From a checkpoint of a small transformer trained on Wikipedia: vocabulary 3322.
Each number is 50 + 15 x the weight over its row's rms, rounded and kept within 0 to 99. Layers, rows and columns count from 0. The size before them is the row's rms in percent of the matrix's.

# layer 4 MLP up, 1536x384, rms 0.222, rows 863-935, columns 288-335
091:61 57 55 63 30 63 56 49 57 34 28 30 55 61 83 53 44 65 47 50 50 73 55 18 42 44 77 55 75 69 08 52 77 50 24 44 30 49 33 54 35 49 38 33 45 60 64 53
096:73 31 50 73 43 69 88 62 68 33 31 62 52 58 42 21 49 51 46 60 41 30 62 65 64 42 41 39 60 08 56 44 63 46 66 49 52 44 68 65 45 40 54 49 55 26 48 55
111:52 61 64 47 47 52 54 33 48 52 48 65 47 48 49 59 26 45 39 42 28 38 59 68 50 36 53 30 37 01 70 73 71 46 66 74 63 26 56 64 54 77 44 29 59 58 53 48
114:27 49 54 32 49 41 52 61 36 71 27 42 98 92 53 44 57 56 67 52 57 71 53 33 79 52 50 64 52 61 40 48 62 61 45 56 76 42 44 70 47 52 50 46 35 49 50 36
107:08 56 64 56 54 51 49 44 56 31 59 28 49 59 70 47 43 42 39 65 46 39 51 46 50 38 42 50 48 63 66 68 55 47 82 46 25 67 48 71 72 51 29 47 57 63 50 26
104:54 99 72 42 46 51 51 39 41 51 21 57 53 44 35 40 43 42 34 64 12 17 48 69 37 45 72 48 51 47 55 81 62 67 31 38 44 60 27 60 56 35 64 82 60 46 50 52
099:19 54 44 60 83 62 33 45 30 50 84 46 28 53 33 41 48 62 45 53 49 50 28 34 56 23 17 80 43 71 09 81 43 48 43 53 49 47 37 63 80 65 49 18 35 34 76 52
105:55 37 52 38 49 36 79 54 31 31 63 65 80 42 63 62 47 40 29 30 24 54 65 42 13 37 49 66 19 78 27 35 45 32 66 37 56 53 51 42 40 53 77 30 44 88 63 36
104:44 40 29 52 41 63 43 64 52 58 71 37 65 40 25 44 64 67 20 53 37 18 50 24 38 46 41 51 61 64 73 55 44 53 65 61 52 54 54 58 38 32 54 66 35 46 55 30
076:52 66 43 50 61 60 49 36 52 63 46 54 41 86 63 48 62 31 61 23 35 37 53 48 52 49 60 39 41 60 30 46 42 70 73 47 48 42 63 45 51 45 29 52 49 28 43 50
109:41 35 40 75 56 50 59 91 35 47 58 40 44 52 37 45 48 72 42 69 36 40 66 54 31 61 52 74 46 66 41 57 48 61 32 67 46 37 26 82 44 38 63 46 48 38 58 36
104:59 69 35 56 75 57 20 45 65 50 88 77 61 70 43 39 74 31 46 42 20 38 38 30 70 42 37 47 53 55 67 38 60 58 32 43 55 59 38 82 45 63 31 42 51 35 66 55
088:51 41 45 51 64 64 65 56 44 57 40 64 41 52 36 33 60 31 66 43 75 21 35 41 43 60 60 54 80 27 42 89 75 43 59 42 38 48 38 41 60 57 51 44 56 59 81 30
094:70 50 34 55 66 56 54 80 76 47 58 68 40 41 54 34 37 50 60 35 45 47 56 45 41 48 58 45 56 52 60 52 53 60 43 52 39 51 92 48 35 48 54 53 41 57 36 44
083:46 54 35 76 39 48 67 46 44 55 73 44 54 43 57 77 61 85 50 45 76 68 56 43 44 50 36 47 42 37 71 89 26 55 44 66 50 65 66 54 58 30 45 41 26 52 48 49
100:46 29 61 69 77 37 47 76 42 70 43 70 35 45 50 35 56 49 52 40 56 48 53 41 58 63 29 53 46 59 45 89 45 53 55 52 53 30 24 18 55 52 37 56 81 60 61 51
084:32 31 58 34 40 56 59 82 28 53 69 40 40 49 48 49 64 38 31 33 70 59 59 47 53 76 68 59 44 56 66 70 48 99 64 60 60 31 46 66 51 85 26 42 48 47 46 44
104:32 52 54 52 52 54 51 36 30 77 23 49 44 61 73 47 65 66 65 62 44 55 70 48 72 36 46 25 53 70 39 40 42 63 53 59 49 46 41 40 34 48 60 18 54 43 85 52
108:54 39 71 64 29 45 24 39 47 21 59 69 74 34 55 60 37 63 59 79 62 56 21 27 48 70 50 36 48 21 42 53 52 74 44 73 61 45 39 44 57 33 54 54 31 58 47 57
091:73 35 47 58 70 45 36 57 57 23 53 36 41 49 64 50 60 51 58 67 55 40 54 98 49 80 53 55 52 60 61 63 74 63 53 17 45 65 22 35 65 32 45 53 52 58 49 63
102:54 34 31 61 26 69 74 51 46 63 39 56 50 31 61 70 39 33 48 65 73 67 59 53 43 52 36 54 45 65 45 63 54 35 63 63 67 12 49 36 65 72 58 12 58 60 43 42
083:76 52 49 33 41 56 35 39 62 28 78 59 52 56 53 38 70 35 44 55 58 37 53 85 42 38 61 48 46 29 43 49 32 49 37 48 39 68 10 25 40 55 56 54 22 69 29 45
093:45 55 63 98 35 39 61 59 71 42 74 46 50 66 78 40 26 34 52 57 53 34 61 59 50 48 57 61 67 66 49 56 26 82 54 65 50 48 43 46 39 43 53 51 48 59 45 55
104:36 58 52 62 63 54 82 66 27 42 46 48 47 53 62 54 76 45 41 48 42 45 58 41 59 57 41 59 49 48 54 65 73 46 40 51 42 39 26 48 37 80 68 53 80 31 53 36
096:50 23 32 51 89 33 24 64 34 71 37 65 49 32 58 36 40 47 36 60 34 27 71 15 45 46 44 40 36 20 35 49 54 48 62 60 46 60 49 46 69 33 52 36 61 56 63 34
086:77 64 25 39 49 27 60 39 17 43 36 29 43 48 77 47 42 56 39 25 37 45 48 60 45 75 39 23 47 22 55 54 53 57 53 53 20 58 47 53 53 50 62 51 42 53 59 49
112:64 52 66 47 49 49 20 41 46 28 58 52 67 33 19 43 47 50 48 65 54 62 68 51 60 48 48 39 38 41 18 41 32 63 53 52 57 53 31 62 57 59 43 31 24 47 63 72
099:57 47 60 55 56 35 52 63 47 42 42 40 46 36 56 64 36 55 86 49 53 67 61 58 50 36 34 42 36 36 44 31 69 23 57 32 64 23 37 52 46 37 57 66 34 70 57 60
081:52 55 43 56 55 86 54 56 62 38 45 55 29 45 56 43 65 32 77 42 56 27 57 73 53 53 78 74 14 52 40 48 30 57 44 60 39 42 62 41 50 66 64 34 44 41 65 56
096:47 53 33 65 78 28 21 40 47 49 34 63 45 23 57 49 36 45 46 36 75 42 71 47 42 54 50 56 42 53 27 31 29 35 58 36 63 49 48 59 34 35 76 40 47 69 47 48
093:49 25 74 38 59 41 49 11 65 38 40 44 65 34 68 56 31 51 54 08 75 54 54 65 39 41 26 52 53 54 65 46 46 47 48 26 61 39 70 51 45 69 45 35 59 27 52 37
095:41 43 49 39 55 43 57 45 46 46 56 45 59 34 62 94 50 25 45 47 62 44 55 25 84 43 38 86 53 16 66 46 54 74 65 42 45 44 52 36 45 63 65 65 15 47 38 59
094:67 44 54 72 48 51 44 46 32 66 73 37 41 53 40 41 45 64 67 62 40 31 33 45 09 06 46 42 69 53 53 89 51 51 39 57 48 61 45 32 52 46 46 53 44 60 60 65
109:49 79 30 72 55 33 45 80 68 66 40 55 58 61 77 78 54 43 47 56 52 32 33 32 55 55 71 73 51 72 60 57 57 76 49 22 38 46 55 46 39 69 43 44 34 56 68 55
097:42 41 30 47 49 49 53 53 62 62 62 65 65 35 47 36 51 33 37 22 66 57 38 49 52 64 45 47 93 55 35 60 28 49 72 53 26 45 17 43 16 99 55 67 65 89 68 66
102:42 39 64 64 76 36 46 28 62 28 20 65 53 53 39 47 49 59 54 75 27 34 31 68 72 72 60 72 22 67 29 67 63 66 30 55 58 48 59 77 43 62 60 37 29 25 59 57
074:17 45 53 70 41 50 46 53 70 41 61 34 69 41 70 65 62 18 31 62 49 50 59 55 63 87 44 35 48 47 24 80 45 60 57 46 72 72 33 61 79 91 49 56 45 33 66 73
101:49 62 64 51 56 32 48 56 36 48 37 51 51 66 41 46 55 40 50 24 39 19 34 60 63 39 60 49 11 38 57 38 13 17 54 55 47 53 34 43 56 54 68 53 53 42 72 52
082:42 36 49 52 31 45 44 43 32 56 42 44 51 52 34 37 41 43 65 48 43 28 48 69 68 34 42 46 56 38 52 41 72 47 33 41 27 47 33 56 32 50 27 68 61 60 62 45
109:47 33 43 53 62 43 48 36 26 66 59 82 70 54 46 51 75 67 80 44 60 71 74 61 43 51 33 46 96 34 29 42 40 59 49 55 51 58 44 38 59 28 34 60 65 55 40 56
097:24 44 49 28 72 55 57 70 60 51 41 55 49 51 54 46 54 55 67 47 70 56 46 58 51 73 46 85 65 18 76 44 41 57 39 47 49 65 57 29 34 48 69 49 49 75 68 68
101:46 22 32 83 56 32 45 44 41 74 59 55 33 37 72 54 43 56 48 60 39 34 69 63 29 41 52 00 68 29 60 48 45 54 35 55 54 61 47 47 44 36 74 42 64 81 37 63
092:51 50 32 53 29 56 71 39 34 49 55 42 63 60 74 51 50 43 98 49 32 39 29 64 67 62 51 65 79 35 50 46 70 64 68 79 84 35 40 55 42 38 35 32 57 54 69 59
087:57 36 49 65 73 49 39 32 59 70 52 54 47 52 50 39 32 66 40 71 55 16 40 81 44 40 55 31 40 32 58 51 49 67 53 32 40 65 59 63 65 46 84 43 26 52 18 57
102:62 63 24 69 71 56 34 50 65 44 99 50 61 53 47 47 58 56 57 50 52 71 45 56 75 30 26 63 71 69 31 44 47 34 42 43 50 40 34 47 49 52 31 41 85 47 38 26
132:48 58 70 69 56 10 48 38 52 53 36 55 66 61 55 46 64 46 57 51 64 50 64 58 59 73 37 53 45 31 53 40 63 58 56 72 40 24 45 47 79 51 77 40 54 43 78 57
115:50 44 53 75 63 60 46 41 58 45 44 85 46 70 52 26 57 75 54 59 50 50 48 41 53 42 45 71 50 44 43 70 56 48 67 31 37 65 48 76 43 62 05 44 32 61 62 51
112:52 71 32 40 34 11 39 77 66 66 80 18 67 49 64 39 49 39 36 55 33 35 68 47 38 40 75 37 39 26 36 13 75 91 60 48 61 50 18 44 66 53 59 62 58 47 50 37
106:38 36 13 36 26 49 56 58 81 41 46 45 57 50 78 52 45 71 45 45 44 13 57 71 45 37 52 39 59 60 63 64 22 44 56 41 38 56 42 62 18 43 46 50 79 55 35 63
114:46 56 52 52 27 44 53 48 46 39 49 64 60 67 79 35 09 41 55 67 64 87 79 73 46 58 40 60 58 65 45 38 69 37 32 42 42 82 49 45 59 26 38 63 49 69 71 33
097:71 44 57 70 41 58 52 48 52 54 43 59 61 36 53 21 43 54 76 67 63 70 42 83 42 36 55 69 47 56 64 50 47 40 67 27 31 54 48 61 54 60 60 33 44 48 34 53
108:25 57 60 65 58 74 19 64 81 65 47 32 43 51 71 55 43 57 37 53 45 47 08 68 46 46 56 60 42 08 56 60 23 44 46 44 61 44 56 71 67 37 52 43 44 75 55 52
105:48 54 45 38 87 52 57 37 52 59 97 41 51 62 47 56 88 35 60 45 27 59 60 44 54 56 42 30 44 61 38 51 49 61 34 42 76 70 17 41 55 76 46 40 29 70 43 62
101:66 53 81 61 51 42 71 59 41 32 50 41 38 73 48 83 63 67 43 27 18 84 48 32 56 41 47 70 55 58 49 36 51 41 35 32 42 17 45 69 30 45 61 40 49 62 41 48
112:24 53 43 56 59 64 43 58 40 57 47 66 77 58 45 32 45 23 50 34 52 43 58 19 27 48 71 38 40 52 65 21 44 44 52 28 46 40 52 37 65 37 49 66 57 46 57 41
094:39 48 19 56 49 51 51 72 64 47 55 43 40 38 52 45 81 65 39 53 50 56 65 54 61 38 42 35 68 31 39 43 56 40 45 55 66 59 43 45 46 54 28 56 63 67 33 41
095:57 53 69 55 39 50 62 47 39 86 91 79 43 30 59 33 56 56 46 73 56 45 39 34 42 28 61 73 58 65 40 36 59 38 54 70 44 56 63 67 49 48 39 44 38 78 48 45
108:22 41 52 25 30 45 41 46 51 75 39 62 35 47 45 52 47 35 70 42 58 42 77 78 39 49 75 42 52 51 50 44 53 33 56 93 65 57 42 43 41 51 61 87 52 32 60 48
099:37 55 61 58 55 35 47 52 58 30 53 17 64 27 27 70 59 50 85 32 51 60 32 58 66 57 67 39 65 71 38 67 41 52 33 49 60 32 27 44 62 65 39 36 65 60 85 32
103:22 76 43 45 30 48 56 50 45 41 52 83 55 52 64 26 40 79 66 50 69 58 56 32 33 97 62 69 47 53 37 86 68 50 59 58 37 50 75 50 61 36 66 46 73 52 54 40
078:47 70 42 46 37 56 57 99 32 47 61 69 40 42 53 49 51 55 60 78 47 47 57 70 39 43 51 41 56 39 44 82 39 40 15 65 47 48 47 50 55 48 67 49 55 41 58 32
089:65 53 33 41 47 61 64 53 34 50 31 52 44 84 52 50 77 51 33 59 63 32 52 32 64 48 78 39 59 80 53 53 76 71 52 65 44 60 58 60 26 77 57 54 77 57 63 53
098:23 53 51 41 53 54 45 42 30 34 38 63 56 36 62 41 39 19 45 51 55 33 69 33 56 66 36 44 56 28 58 25 55 86 58 66 53 55 52 46 48 56 28 54 41 42 47 66
096:53 65 52 35 44 63 34 63 34 68 76 57 32 48 73 16 45 62 47 79 78 25 55 56 31 39 53 62 38 71 37 26 39 35 47 37 29 64 47 65 61 36 24 61 70 55 53 61
093:18 39 51 75 39 63 45 60 20 85 70 56 53 55 54 40 21 43 40 60 09 49 35 33 50 52 77 53 47 42 65 40 54 67 72 61 78 55 45 43 24 66 56 66 49 56 38 72
093:47 59 38 26 41 48 34 44 57 76 49 28 64 32 54 52 78 62 75 42 55 58 87 45 38 49 60 63 73 59 48 68 56 63 49 24 50 20 47 55 68 52 67 44 42 34 52 57
097:63 59 48 81 48 58 52 31 42 43 70 67 63 24 52 21 64 30 53 25 63 61 24 30 66 81 45 37 65 57 51 64 82 50 61 48 67 63 62 41 47 60 68 42 34 44 60 68
094:62 43 68 47 53 51 59 28 57 43 27 75 34 52 57 72 37 34 70 49 50 24 50 32 50 75 32 64 57 49 47 43 37 50 42 26 77 63 51 37 80 39 50 52 57 57 49 69
091:29 89 03 43 65 63 25 68 58 44 47 79 29 32 43 54 53 55 43 46 21 37 40 50 55 41 46 36 63 53 48 40 35 61 63 43 59 46 50 93 48 56 40 21 48 28 49 44
111:74 50 47 30 55 84 76 32 25 43 47 33 71 39 56 53 55 24 52 75 63 36 51 83 73 19 47 51 29 19 23 75 41 83 76 46 38 26 18 38 50 63 33 48 49 36 58 41
091:45 47 35 39 41 23 47 46 77 34 61 79 65 39 37 60 34 37 62 41 55 49 37 58 62 81 49 63 29 39 48 33 52 41 37 53 36 65 30 30 48 36 31 71 49 58 48 68
094:44 34 49 41 42 79 23 63 33 62 59 66 67 44 73 28 63 51 44 59 36 34 38 48 74 64 50 34 34 44 58 48 56 41 61 45 83 47 46 57 47 55 52 35 32 56 58 53
089:65 49 51 28 64 77 36 53 38 57 27 47 41 69 42 43 48 65 56 34 19 62 35 50 52 34 71 68 48 32 53 51 55 57 47 49 56 41 60 12 47 73 53 22 71 28 31 29
# layer 4 MLP down (transposed), 1536x384, rms 0.221, rows 863-934, columns 288-335
080:63 47 65 58 50 58 32 74 47 29 68 50 57 62 32 53 39 53 44 50 53 47 62 68 24 60 44 39 31 21 45 54 27 47 36 40 62 55 51 36 65 37 57 47 55 48 29 27
089:43 58 25 61 41 49 46 56 37 32 50 33 38 36 37 55 63 68 62 60 42 74 44 51 51 58 68 51 42 45 33 34 41 57 44 54 80 40 77 95 49 31 59 48 45 32 47 41
105:34 44 64 46 47 64 72 40 50 70 59 55 70 65 68 59 55 47 45 27 52 38 48 43 60 60 47 26 54 81 64 55 31 44 84 45 20 43 32 43 34 30 62 33 47 59 43 42
110:56 19 49 42 59 56 44 48 40 13 39 46 58 43 47 26 52 49 66 70 32 47 46 50 56 40 52 71 37 57 59 47 57 31 37 25 44 45 78 40 35 40 46 39 52 53 40 46
108:63 56 17 19 55 40 61 37 57 53 44 41 49 67 47 48 57 43 53 67 25 61 42 62 33 38 48 49 30 66 44 58 66 36 45 59 52 36 60 20 59 55 74 58 59 42 44 30
103:58 24 47 25 60 45 84 44 68 52 58 46 44 32 41 55 60 76 15 54 53 29 52 53 60 50 27 31 60 47 45 61 62 44 73 47 19 75 65 44 32 50 52 64 46 38 40 74
101:47 28 36 54 37 27 41 47 51 49 51 48 78 62 41 28 70 62 46 39 50 34 56 20 41 51 38 50 57 53 61 57 47 74 54 66 39 39 48 68 32 44 58 60 21 29 34 39
106:28 47 86 40 49 28 38 63 39 69 72 49 31 76 47 32 55 66 40 50 37 43 48 26 54 67 47 41 48 65 41 60 50 42 33 58 48 57 54 62 29 48 40 52 43 41 73 38
100:61 43 33 43 56 62 48 36 54 33 59 65 45 43 71 37 63 41 14 52 35 57 47 62 28 48 48 49 55 86 72 31 44 63 44 66 63 52 48 50 63 46 41 44 70 37 44 57
083:46 16 69 16 49 73 68 69 50 67 58 44 64 28 68 52 54 72 61 69 55 53 26 30 85 35 59 52 51 28 46 87 34 59 22 78 37 44 52 55 49 51 41 66 37 42 64 63
110:37 52 76 58 53 55 61 69 28 78 78 52 49 31 51 38 67 46 52 42 70 58 72 56 44 41 35 48 64 42 21 63 45 41 35 72 57 56 50 50 58 52 58 44 74 64 23 32
098:60 62 51 33 56 23 62 71 59 30 44 55 51 38 19 55 49 61 36 59 47 38 57 37 68 29 66 46 65 57 62 40 47 48 62 69 33 56 39 31 37 54 39 63 50 70 38 48
096:43 72 59 47 68 54 41 61 34 59 49 74 61 45 69 71 44 43 38 28 43 63 45 39 68 47 66 53 44 46 56 57 47 23 23 27 27 66 50 62 37 43 41 53 73 47 59 18
094:41 43 77 43 58 45 41 39 37 76 48 43 37 65 32 59 66 61 56 34 53 46 51 54 84 46 42 56 57 11 18 57 64 37 52 35 33 48 40 57 56 60 52 34 32 34 48 42
102:59 17 40 57 23 43 33 74 69 44 31 44 53 21 34 73 49 26 41 57 63 45 39 28 36 57 44 60 51 50 67 40 59 69 56 18 56 52 09 55 51 56 31 37 61 51 52 48
101:27 44 54 71 68 72 53 12 31 55 47 34 22 60 52 22 39 55 58 37 43 82 43 43 69 60 62 41 49 21 46 58 48 57 47 69 40 48 38 38 35 46 09 76 54 49 48 60
086:64 38 96 00 34 44 68 24 51 33 61 83 63 76 32 20 54 68 45 63 67 47 54 62 41 53 72 59 51 34 71 56 64 60 82 53 51 38 61 66 27 37 65 45 55 50 39 32
105:51 42 61 73 59 56 43 37 42 56 51 41 39 37 54 60 56 87 49 39 39 37 44 28 69 45 45 49 53 26 84 52 62 44 48 47 29 65 55 58 57 56 61 12 63 62 37 45
111:44 35 40 48 50 49 53 29 72 39 77 32 70 36 46 64 44 73 41 65 48 47 27 70 27 81 70 34 58 68 47 54 51 51 82 36 63 44 61 68 45 53 44 55 56 45 62 72
096:56 51 52 66 54 48 51 60 56 46 43 49 60 51 76 23 34 60 58 49 38 48 54 67 40 48 30 76 53 43 67 36 44 51 81 68 65 61 59 51 53 58 80 47 53 25 75 40
102:48 51 46 32 47 54 49 45 66 77 18 64 41 51 61 61 75 60 40 30 40 56 57 18 29 39 65 56 26 47 43 29 58 24 66 40 66 37 27 39 70 37 40 59 62 34 63 26
076:60 50 57 34 29 56 56 43 51 85 34 00 47 55 51 35 51 35 52 61 44 56 53 43 59 41 44 66 61 48 55 36 22 56 24 68 71 33 60 53 79 50 60 40 54 27 23 51
099:41 57 57 78 60 37 83 70 59 62 55 38 61 57 43 34 78 72 45 44 43 55 39 43 56 55 35 31 41 33 62 65 41 60 48 31 39 47 41 47 34 36 46 50 60 65 49 32
105:58 51 44 47 30 33 65 38 46 67 40 48 36 34 44 84 39 59 61 59 52 37 70 68 54 43 53 60 68 42 71 36 73 62 56 55 46 43 39 49 46 35 34 59 56 57 54 59
101:50 72 25 29 53 65 53 48 31 44 56 42 69 45 56 44 49 74 31 59 57 54 52 59 34 73 51 19 31 66 41 49 54 39 56 71 41 43 51 44 66 53 50 48 44 44 46 50
086:73 56 46 77 47 67 51 51 23 57 59 47 57 37 34 50 56 66 59 40 06 42 32 58 32 51 50 56 50 47 60 52 49 61 58 38 72 64 30 41 64 40 77 66 60 55 41 78
116:30 61 48 52 14 35 59 59 69 53 61 52 06 23 45 26 47 39 49 43 73 62 34 71 78 33 45 50 57 30 55 53 39 50 52 49 70 73 51 31 62 75 52 46 54 50 57 48
100:18 56 53 43 05 33 51 32 45 52 42 71 60 76 26 56 52 69 65 36 54 38 47 50 63 42 43 69 43 45 42 52 55 15 71 26 83 67 44 64 63 61 69 49 68 44 48 41
078:62 53 58 38 60 41 57 49 47 37 59 21 52 52 39 44 45 33 61 48 68 24 68 44 77 64 54 62 54 64 47 46 45 73 33 16 65 58 58 59 72 47 45 62 56 49 53 56
096:62 85 72 60 76 57 60 45 72 26 46 54 55 22 53 70 63 07 57 47 35 44 44 48 46 60 62 51 44 81 50 21 76 50 46 35 72 41 51 43 45 58 36 53 54 56 65 30
093:41 59 45 43 45 63 33 21 46 75 42 38 46 44 50 62 29 81 49 25 54 77 58 47 43 56 41 51 58 48 63 67 45 53 34 55 62 35 48 62 51 55 59 75 50 37 52 44
097:69 50 63 69 28 37 12 37 76 36 23 52 64 43 49 56 77 22 37 58 87 39 47 70 43 43 60 36 45 48 62 73 20 38 44 42 15 40 55 75 33 58 50 66 18 37 46 44
093:54 64 51 40 68 38 40 58 53 15 39 50 70 51 38 47 59 62 37 73 70 42 68 29 49 54 54 07 61 51 32 62 50 44 31 48 28 79 41 34 18 57 34 55 59 42 71 67
107:67 67 54 59 49 44 12 49 31 36 42 81 88 37 53 17 54 35 31 20 68 32 78 63 53 46 53 69 63 35 66 40 52 30 57 46 47 52 40 59 45 65 41 73 44 78 31 33
088:39 59 41 58 34 43 61 50 76 43 66 50 77 56 23 34 48 51 69 31 37 29 53 54 53 40 87 60 45 47 53 41 35 40 09 68 70 48 46 44 62 40 50 66 52 35 42 51
107:35 22 52 59 35 45 41 39 49 53 49 73 47 67 48 65 45 45 70 71 22 41 32 30 56 72 69 58 83 29 71 37 45 70 51 58 40 44 58 49 38 71 64 50 49 41 55 48
057:51 52 40 19 48 49 56 64 41 48 52 71 59 65 51 52 50 40 43 36 71 27 48 42 58 59 43 51 59 64 65 46 64 68 69 61 36 66 57 61 45 43 55 53 41 70 42 62
091:32 33 52 69 57 53 50 30 19 60 45 64 58 43 61 93 42 34 40 44 29 30 52 57 60 70 42 30 56 56 21 52 28 54 07 14 51 38 21 57 56 25 43 34 80 28 54 52
088:41 44 63 58 40 26 75 49 54 65 46 49 17 53 82 37 66 58 61 30 86 67 39 48 50 68 41 54 42 26 32 76 52 59 60 96 32 49 56 36 78 58 66 44 48 60 55 64
109:31 31 21 20 83 26 42 68 40 57 26 37 35 68 37 44 33 62 47 63 30 50 33 37 44 62 39 36 55 47 51 61 53 56 71 51 30 45 61 40 26 56 46 66 29 60 50 34
100:67 72 59 69 17 59 63 37 48 60 60 16 47 43 69 56 61 32 55 51 31 77 74 44 66 36 49 38 15 40 65 21 40 84 66 53 59 69 43 44 58 37 50 56 73 56 67 55
097:59 41 47 26 36 65 09 36 59 29 43 57 50 58 49 52 51 54 59 75 57 38 22 51 55 24 22 65 33 54 39 52 56 58 65 54 45 42 29 52 59 31 47 49 44 42 43 35
099:39 56 40 45 79 35 42 56 35 78 45 75 30 37 52 73 59 47 59 56 66 58 51 66 68 38 68 11 65 89 59 59 47 58 66 68 68 52 17 24 52 23 37 44 47 79 70 30
090:47 69 29 48 65 51 30 21 40 36 35 55 57 58 40 52 08 58 51 43 39 51 54 51 78 71 31 67 42 69 45 71 50 50 37 76 69 65 52 64 37 35 37 63 34 43 52 44
099:65 45 39 48 30 49 70 28 31 45 47 47 40 67 60 69 49 54 43 69 73 28 34 46 10 68 64 45 47 44 68 49 60 59 74 31 39 62 53 38 43 53 39 47 42 44 20 32
122:63 56 39 53 32 40 66 68 58 40 86 62 32 40 49 57 26 42 34 24 44 52 27 77 46 34 27 60 26 43 70 52 56 61 50 46 40 58 43 64 44 51 45 44 36 58 59 41
108:70 06 52 51 41 74 62 32 41 50 49 40 55 41 51 62 40 57 61 44 81 44 23 60 41 51 69 38 54 37 44 33 32 23 71 35 48 57 38 39 52 82 26 57 74 63 36 47
114:78 35 61 46 55 71 48 40 28 35 57 50 27 49 45 68 60 56 57 64 66 51 62 23 60 66 48 43 41 58 41 39 49 48 36 58 77 53 60 52 27 37 40 50 56 44 34 51
103:47 20 47 57 27 60 46 27 39 43 68 57 78 32 77 27 57 60 37 47 58 48 65 22 70 58 57 33 62 50 60 54 46 47 59 52 28 69 31 45 57 67 43 47 33 54 40 57
118:28 24 32 39 58 50 42 23 31 43 62 74 52 44 78 70 49 22 53 30 30 55 40 26 35 23 30 60 49 49 64 62 40 45 81 37 22 54 50 48 49 52 38 26 67 55 54 25
102:21 43 61 42 17 47 72 60 61 51 31 36 51 48 61 51 62 35 45 49 55 51 32 37 24 48 32 29 54 67 54 48 67 59 59 42 59 43 38 59 71 49 54 71 38 36 67 58
108:34 27 69 52 45 68 54 20 44 34 56 46 44 47 33 42 41 59 56 88 75 37 48 54 53 57 57 45 24 39 68 76 44 37 50 22 17 43 70 40 54 38 37 43 53 41 45 52
103:47 42 60 35 52 39 66 32 65 32 48 57 43 72 23 19 58 43 24 58 65 57 48 57 70 54 59 34 56 49 31 66 48 46 37 44 31 62 67 53 50 48 50 33 54 71 51 81
100:61 24 28 58 65 45 87 50 44 65 37 57 32 47 64 54 66 47 38 47 52 78 43 46 56 36 67 28 69 44 38 21 55 47 61 59 33 40 52 41 25 29 29 63 61 43 70 16
108:40 45 44 39 60 89 28 57 44 48 35 26 65 39 50 58 61 67 49 53 46 57 61 28 42 38 34 49 55 36 59 33 42 63 46 72 43 50 67 64 27 62 45 65 36 47 13 50
078:18 23 64 47 75 58 54 38 42 58 27 50 40 36 40 48 53 46 41 32 61 38 36 59 60 52 39 43 68 56 39 65 48 49 29 54 57 49 43 31 50 55 59 44 51 41 44 56
090:33 30 58 53 50 73 48 53 35 32 62 67 54 39 42 52 46 43 51 28 56 57 44 51 35 37 50 31 53 67 38 23 43 43 35 34 66 23 60 75 57 59 44 58 40 49 30 39
098:58 30 69 50 51 40 74 30 46 79 70 55 57 70 49 59 65 42 63 23 49 43 46 42 59 58 46 63 25 49 43 15 49 34 58 57 60 20 71 43 66 65 31 51 64 23 68 71
099:44 13 54 55 54 51 44 00 71 66 35 37 46 56 45 78 31 41 41 31 59 48 58 37 48 66 55 45 41 37 50 44 42 52 40 44 85 44 55 75 62 50 54 45 37 32 41 56
098:39 75 43 99 39 37 80 49 56 46 40 66 43 68 69 39 56 54 41 66 69 60 56 50 48 55 54 20 28 50 72 37 21 46 05 50 53 63 58 67 44 54 46 41 56 40 30 47
088:42 53 24 66 24 50 27 63 66 51 72 41 56 52 49 72 66 41 31 54 41 60 64 39 43 57 48 48 51 47 43 14 33 53 48 08 31 31 47 40 99 51 48 41 37 40 31 57
083:55 70 32 46 75 73 41 67 44 53 52 46 31 63 50 44 50 57 60 65 59 53 53 51 68 42 46 70 52 37 67 60 53 46 31 56 55 72 40 34 45 42 54 70 54 65 35 44
099:66 52 66 54 49 43 75 43 45 49 55 45 48 37 41 57 42 39 48 28 50 56 38 52 15 71 48 44 51 14 68 33 36 30 51 48 04 43 55 62 28 41 56 60 64 72 35 49
099:65 42 49 64 65 64 46 53 55 40 47 27 74 50 58 60 63 19 62 71 50 56 33 59 55 45 61 34 63 56 46 35 48 68 36 43 59 27 48 61 51 58 44 59 72 53 41 39
097:44 29 29 56 27 40 70 75 48 49 36 31 49 22 33 62 38 54 67 62 39 50 47 43 69 47 91 99 50 57 58 50 36 56 52 60 47 55 63 59 80 44 59 81 54 59 52 43
090:53 16 36 69 47 45 19 40 43 41 65 48 31 52 28 18 34 49 26 43 37 51 44 45 62 53 65 28 70 59 52 44 33 61 39 56 49 51 68 48 41 54 48 68 63 37 29 40
098:56 23 75 45 68 36 47 55 60 54 46 30 45 53 40 48 33 36 47 67 40 64 63 19 61 87 38 51 52 37 57 64 40 41 86 86 48 66 37 42 54 43 29 86 64 59 53 41
100:40 51 93 36 44 59 34 38 24 77 19 70 54 39 18 56 59 53 40 85 51 55 60 72 58 70 28 39 58 54 41 51 48 38 57 32 56 46 43 39 42 33 23 19 83 63 64 28
085:58 28 46 52 59 61 53 32 56 53 72 58 49 58 70 37 78 32 57 55 52 51 47 58 72 53 40 45 46 72 54 17 71 41 56 32 51 31 65 58 45 62 54 56 65 28 31 40
105:45 35 65 48 55 31 50 40 62 45 57 51 59 65 56 79 37 54 72 36 60 30 47 64 65 52 41 30 59 40 54 44 67 46 37 21 37 56 43 64 26 54 26 49 72 65 42 35
101:44 58 79 64 64 47 57 26 51 57 43 31 43 36 42 48 52 40 43 25 47 76 58 49 59 52 43 75 59 54 42 59 45 25 43 20 76 45 56 24 55 82 49 80 28 38 37 77
095:46 78 51 42 61 29 42 57 51 44 68 44 61 33 25 67 37 47 30 48 71 37 32 66 60 56 52 85 37 43 40 50 71 66 35 51 56 62 48 77 59 45 57 59 53 19 39 43